Weights of a small GPT-style language model, trained from scratch on English Wikipedia: MLP 384 tanh GELU, 138M tokens.
Each number is 500 + 40 x the weight over the matrix's rms, rounded and kept within 0 to 999. Layers, rows and columns count from 0. Numbers have three digits each.

# down: layer 8 MLP down (transposed), 384x96, rms 0.215, rows 350-383, columns 0-95
# up: layer 8 MLP up, 384x96, rms 0.197, rows 351-383, columns 0-95
down350:424454566522533449408448513520470486477494531548484480501454519526548535530481466475543511537460476384500527543533538519500523530503492506443447554483481508557565530471478516499467538472532423455518381473487552478469469532487488469532511544507546540484494518439501479470402439517544477474
up351:529507472505487486456454511479503513556490537534473515482473492447525483463527519435527484527537419464486540454477437451456518489498512482424505523586490526517473449515441554558502432417459519477525528484479525548572505440509552493505553612501560441487467532486467470602552471463475444490
down351:515484538501516475518514500511427489563488577504540478445469490478490530470524486375477478528564492511471484605555420431486509509506508491500549430365515508412440490523534391500516512456501483538488491587484531499552458469481514495552435473398549473546476521547447437474509572500483557467
up352:541575538472480496503534534535461543581438567509537540545518494460552491532479512444515504550520459485454529469445537473492505515545453545466561512508499459541535482534536425500502515489448483513541581542481500500542442436418532491491442492582558481551529506524529569472546537534412460458
down352:581496487550457493509541560496438550494454557495454461425533502553465463483534489393415480498511503482564479559547495501490472515467501542463448559469555505532528491522601484497410584484525579527545546459485431510465509502594443490501573515511505546463511525496494529543503532485540456472
up353:500451486501425505497495591534507484488483505428476475498520568549441523489496520481478467485458449541533539514527491486500542564543466492450518526466496482525543521509528449511563520530431484516478569520463505546497518476498479493484540536472526609495530542488531580447522415390484501528
down353:481503538556542467469513410492576497529526533513454531456525495501601527535488481578459511494518487462429505487505529516531452475497551585512506533577527560438503530520463448511443539446551504519541447503495498555530492483486518532514476500544505550472504504490454477554471546521527469542
up354:492526387513523487515413521579546465511483562494476528499551490543500474538489607548547561597496553462427445498464570509491470450568480521523601507480536459507509551530489508503507472549470532509501518476456506520448510428502502451490506465493526480428481500489510530464568511505601491537
down354:449507499489496545550559369478473455486486490494592486575564496455470573480532465484388514468468462471507498448533459503523461516519459460547490468433578520467535589437532420460503509522504445634518501489480450522473500452428563444494465496502550452554504436507490480541544483488460523514
up355:444545412471506549516467445533543439478513569461434478474511467517506432495518512475460434504424435353532515488491458505537505498506493462439477437471456492525512561520457580479511443520526483424481537462538500513477567498483459427521450405511447479458458498519513554468513518567499482457
down355:452485466546551514397502481481454537537502542382468444521523542534500492496522508492500549444505546508493456467479536577470455428487558490562500562427486538498498431502526500452491465529523491471616449526502486590471548520480485525553512505476498461523498543485467504537509584458566535469
up356:502534466498520522508487504472503456458365491477410487506466492544444488473510498469471447502456471563578568518535496485503509527464552510472492516494419525459492553517527466503512483526527462558497540550518504522529492435543467410537606487471508522488504482520492405512538497465531461484
down356:472484521454502570503525466512502520511532514554497526483518532454413567455420476400361504492503492445413537472450480484483511514491508488528571568486496498523556478488532457458499567555532500496565532464477467504553518538559501428512497486480519525533569531479558501573511538519503538501
up357:468477508482506474483474511506550500500416541493508537541536473518508419487441550491391602494581538473538525477439449507513548550527502525478479540529491449536492462466533517487476456419539520466509458469479464446566544558468580462527527524518564468482450473518554477525527502561485496503
down357:531475491547512553518523469590483515461496512584511456461492480529488500503479521471461488520483546536453468520515451493488491550430488429459507547493512531459523481537448507482504542437443511444512471486490525527577469523531491542474504509516483436477453467492539462504517479491524412506
up358:480535389476509467559483500464569523459538490526430504440581477521483480551494476517467529461535446523559471536498489510551526524511549545464481517471536494492496461486541495517523514561567413443448594482542520536552523512515557495459496465488460541565537539518438465533459559556534511501
down358:428462457553539430548450522500506491449494520538542520553467579532526540517477489494571582426465514518511498446484514504536508513454553516451556466505567534479495459494522408495556458498604431540566587428519541498401471511550476509488550520539503489574491447470510447510444463468495459460
up359:473456483536444482501490451559449500485445543538518525447498504495464526435538539464451569491454519468481521496495454491535546508510532513495498492552470542446472496509471564560480507566535516487475440445447510514478521550482491485512445455531511477481460505477554441471501388459478473459
down359:477548511514483490577407500476518524512510437483523526516486501450497494512491485523533470480551556563506546464513549503480508522466512463551538506466487555414543536447445452445490503555500498521532525507521505482487548474539560494539508567468503457553509539557455527477487547562542507541
up360:588538489472525554540528496460504458470547555457540519536487538491495522434495490511492449521537498563464502472524532509494460481541509479469501483523526503504538491416489520565526487551476475538479501450541496477385481498508471475426458512454523480498513481577567495516477553467542511525
down360:493592502541539430509496473532484501424463540525466496496455472543555522541533495486521596430510495492505479495463456567543443496449435446505489535516503524455532382518545489475491481490499528510545499481496501492428501461496478544459491491549529532508468470514511501505519440523498518553
up361:510486480472465528493546514526569533548449508553493542558536530540482538458453472532537523375544459453524557567563467499485536527488520470447526539516441512475462479527490552432510428494561539478431488541502493425542456576492522483493539575500506564469430519547500517514496549576457535523
down361:510499544539490437534595539524438483520520539461526484574484523468525508450470464463456540570491448491507439509442433485468500546432442490530486564467494485497536509531513451502491516493463524468563513445458506507485418482463463568541447496490472487492598581455507525487483508522537533535
up362:413566495541479451477551548504464449561576561475511486485487476462462565509522536484492479442492506522537512447502499483459417600482478526510588422470456467472482469452520477500502507438510465456483529508507509506528549497489422501495519507513547537505502415504487447480504438541556485501
down362:522449488542510586498476548493473457524437491546551528522464500564514504560512462459537597487513489521488519494559430596457533523505492504462470527501533466514474552489499514415512535511362513484474430544507519486508462531478521503397497530497506476494452540466499491584459515456513492475
up363:585575497515494483489447539518545511483429504423444474495567511508498590506521500520614508464527436526537544561467447575466504614491559527485525573504549493507509503485512474448507489491476484545539449585489510487537487484484575528523453524631560547492490487539470474472501488439459577483
down363:437465523443482569436569485520551484462495501496485472465419523542489463502533474493473502481445471446506511531535542575447445508527453487471452524544502545493514462499486497534475574421500563477431506557584483540433457458499451439508522573521554505470459514482429488494483437515457502518
up364:504504495509497514504536499463509430486438586474458524561495489514530443492533540523531495484423582487464505543499536480508560517427548442545526476527456462469547514511440526518521472506507555467503490394478513507413445509447516427452490531452484545454525464447528519523478463471588456476
down364:489499457471462511539518513558544533438510526542558524444494575489506500496503548496514461475560433481476449473521459524405454481482480580493455572524538460547548531550522453564524435501472482504553500547532462427498485489524482532425593506511547487516512475602515499491482484511484453516
up365:439504464503510542480431437465489527550471460511474584425500505453475533459522451548520581441486486495471470501565528505474459423528430440453541601515528412521488475474483554482464487469489488536485519527566460505483521487466498573447453506502468483486461382495436420489542571461499451462
down365:457511583455523473521509517519426529496590506497521539506517480529554430510551518484467474518570513548496498525549564540512492527424489476502506440425477520533483516598526484538504500530476487474493556502503444474434461474406529530518502443517453526484656480445599512473456498515539574536
up366:541514577499483480412571444522540503540524527520518494474552514512489581559464524504431524496517540517527518477482453478437558566475461547522534486447444534499487521494532532487523468504471430522475538440492401552418488553513497534494485561472476478433508472487557490499483510484526494505
down366:554449424488502548559470570539514510524469500502515517467463479485467479482514500489527488499482522447459503478523438506519512488552543480436523517505537549445478503481503465519459451484512585551519515404554555498475517552518482549473499489546488541504512468481489509565410553516487497504
up367:581504505429488503521395426456491560476578496467558446473500567545529442490516469438495503521400556551519530542505491498467486471446556560527562503533512565463546495569478479515499555544533441505525506514496428540516481521532555504516485478500528487469548509531478480482501480526469457501
down367:557454457522497516457582484454500486541490500491490550448483486504530394429528439448621489510505570539568461493427516508466499486501538514479521495530537501542541575543560485524512511540455498538534473505511548431541491427507490520529493501416437448462480468457542490521483502453470515454
up368:497503480528423428552549469565500470483460436512481483559504458459545487499441441545426525478464502466457501520583505519517482486539421508529476421561477516506522501514524477446464496464512525486495499427536459531489509487485494524501519575538461507504505484480501478448485536551534433486
down368:525511498554529483419485524471463512480450505437515504534518516480487482450470533529484516568529594483533515443465530515495429440510516516499481509399530520474447516465487478471490461439497492519402497457560544458541447511492494482521472524479509504492470524502454547455511419494604531546
up369:521487388466530507469506563512451537501517528473466511478505491515462465451527510434481466515438558438545488519509531468466530549525533524555501520472491519457577488566559456479583496461488523469454546507463499448517505511531488457509458462497575429540465506474568484491493502582515496475
down369:479521520482492506512438419477617425499463478497483470501513493480508530515439475533502475464513513506496519512468476565508500499453487514493571457527515454472418487453430525513430524466524461488518456519499471543479521474469515508497518494491439520458529428500447474498529497485475548561
up370:506449448525574463490471487491517521545515561494511462466512506523515482469502531466478461433508442496483479560544529517586485509559449548483491561444477514488506427475504442542482451518452513433463522502532526545575480543512543495425454505454541456508509473548468510503564493468517466487
down370:503498560559512509529550499479533517524524544479502539476498504444493480464511469469515508495576470482545503528472550458533505535548536494459451392545511473477477546501556436443441505486468454544537531434473504498453519521509526531484492433529530539469611546456494492490564555527488558530
up371:530567529503563435602536533481519554507521510538497529507431518525459527581520531490586596500514477582463467470525578503488510431448499485512550465445482538433547514508497486474488463511453464487547479504479490527462483577434465543568438553501522455531513529480477497467471530395513514504
down371:497521479479581452519502537450530555464480528524550526538485541499510490534449401486561519487542501534512531475417520489545520514532435506513521505439510513594512413518458458499531539559515562529535457505461468526529496466478497555479545475464579458586462502446459549477533524432488513495
up372:483528454440484428510472475468512525491491515497499520425477487442531609575532529405455510449579506452618457528498561512518430486479486524501495493489502494531545496511500477496452478528475548493524466449440530499503478478507534460572460501573507523476509516450492556534485523468572465496
down372:486489568432451514487563497523530507507564518482491493568524517534487486452478421525443573520447521522492562458474491499548539528547456530489536473537497507508496515501557420504462510487488488468512505540513500601571521557537492463470569574455549533484533482519528425522548563513437481431
up373:493517473531527486533436572499530511489525437523466489574476465468455548473481496567462503537525525490469498567550478514464453463453470482512511492463531477549489484497549578488435422509417463521515487462510406532529432469550494489460534472480452504485553537469496454473573549501554541531
down373:468491507509538435455471517506524504541455473443539518522573463481461524523472530528504502511470515491528498529530431526478509485529423494524469553546486503528545467497682508405431497561562506502538458421387487454470483490518503516486464542527491459423494465511519477448530496452477542505
up374:494512536492460585439467542422462508479548485408537439480502511556528479516496478536506531477521486506484504529567524507556427483521601545480478525497479429488496468491453490420463436474463529467558460453527557512422451499497564495507475470491555524465488502442539580554463455471475481444
down374:498510444476498560503533511451512558442515528462494494522532517513460471505446418525464484449485510549490477504536445510533475505488557435469487504481465434466508544533498502546465495542459452489497499502543527553487520479488531464518543549515442458497510442474483455529427512526451502557
up375:453482509516489531491477526469569451556466494527470528535462498502463480533488527520505530429525501538445551473482463449574447448546480563571585546533425568451447537526442510447484546486528563501429465468562524552474484556480531565467540498448474538487478502576522454547482541508517556535
down375:471527485489512456502467466515428487573437486506462460555544515545550429533460561521491481547483520526500490561475454518505475526446496489504534440451495528507605434502471552494523472480568598548402472448544517543486448425488461503619602385455483537575513590503478488512507581605495435505
up376:502516636515460489508464544513445543495458555518495523517492430490386495525502548520532474523439523464503463485506498539533524482501476485546530431480479471505575495521513439494512484470538509486530482517512550526463502398500454544519426498527536474521433578439506420466544494492471562443
down376:494438562536462549490537505453541507464517506532529488484488515442582535524532535477472477537445452495498481504526487496412479460534406456511470404502507490485510475454515479549459516499565597475441548521541514572496471501524535529442483594479448551563446467564458466606584521466464468539
up377:499540528508501422522540481471492540512488463480433470493499507460472368498493526504508557499511526437453556542441466490573525450505512458461500485427541518613443537510501436484471454507501526464522560499467575532466501521402515495551470527478463507476478467478485484477487521465575492459
down377:449555476481484476474522456509457529493487456531478498469510464477509491513512467457473452452483496454522462505548477553494472483529479514503538536560554514518499500480471571529532469491426457510562488538541470514466549578516564478493547467519543501484480499455514472528468485526436483536
up378:527528424477564550535514498495534513540560555518483545562521500474481574446536471420499559523511493492491485446424531524504468422595535539489467516531516555450485513486495481458459479472481517544429497462464502466482433473456517508516546439541531506476487595559522559429540507567532494510
down378:529491503495496561555524475516466466519476504531486474390496467497434529451502505509529519484483388422519489491480549503579526506570485472441471502511478549464453485457507527449553634527491546497437514536546518462496587440511549512418512522487498461470546493467448543511525489571495506468
up379:532490504522500459477466563524487456512563580513476562532512478521504496568422600456461509498579568501487520552514547471508566468525485563456480515523491584472402484475500505477464479490426486468524485519521585469503459454507587558528483508530545523472580545548505515577367530466542512553
down379:502466481496512488461544522503539470501493470510528513480434512516449616541477540449471543539492530494495498505548475513508571467508501496541538491493489550461399501483493474501499464464433528473519470485481545462484519499543497468495509525491516484531476485523562411552423468467529501526
up380:505542478542498491452460556468488542453509571552496541462474508485531406479501481547506560426456491486470509529513566505588538547561557430513491548459526521492514519490550498574538472538584482487452503501450448492460518492474500502474525518447493479512541489492574555550490509500472492426
down380:507487528460555530546523423523526489466500453508469490486487484425478592468504531494501519513490478515528539531548452613459444475518480555457519486541462408382496484487442525509515548507466486531535557468513442530456466456559535441491484453501495553522437555506480516474493521527556471556
up381:448447501537455476508521525507511546510582449467479556567465545507462540526500459490492509538518456499427610526547549608499460460497511487528488493495486475445537505447528464595481506445458431553406586493504493518452519554442493543429443536487516482505466472448628524519478549521495514484
down381:469452496533489530551563442532479456496596530581531513475425482451519480498511549414528495451439519485576473473486504552549458515493529436466612525432492541526511529532570472538495552471440452506460553461511536482536467517482460583560485498489491516539511515517548556514554511438507498421
up382:525512525451513538500516577430499482517601551511496556555474479509520564531545513472464422538452495509539543536463511518455509487563505423485476544487497494464516575507435547510520481569534549489499536583498476558572462517455524504535546536536491554436461520548492514512546576486491476539
down382:512463498492520535518504517564541446442472497456529471497465444535485556474486514538565501532492512461499495514523500525497478472430482507492466488498510596586445466503519497520521468454507553461556469484553500498492449473487475489522524511476483488466484464502458540531538441477509518467
up383:486519453509453512472553484501523481544508520529445511523545490437520540517533540577513548489536505496518542519596530443488526454524511478510520453486599539514535426520478536555546500545533539461514511529502453448503488591489500637557445481476460464497455513538543472532507542427484479476
down383:482541451493467474463405515524511525482524482473539466506529423516535491473539552575569504577486497504487444490479456493516493536456441478479518547520504439472472477524529468495488550478456559407530531561494466531581458506512533603587531497553483496444557588462431503497546471585527455537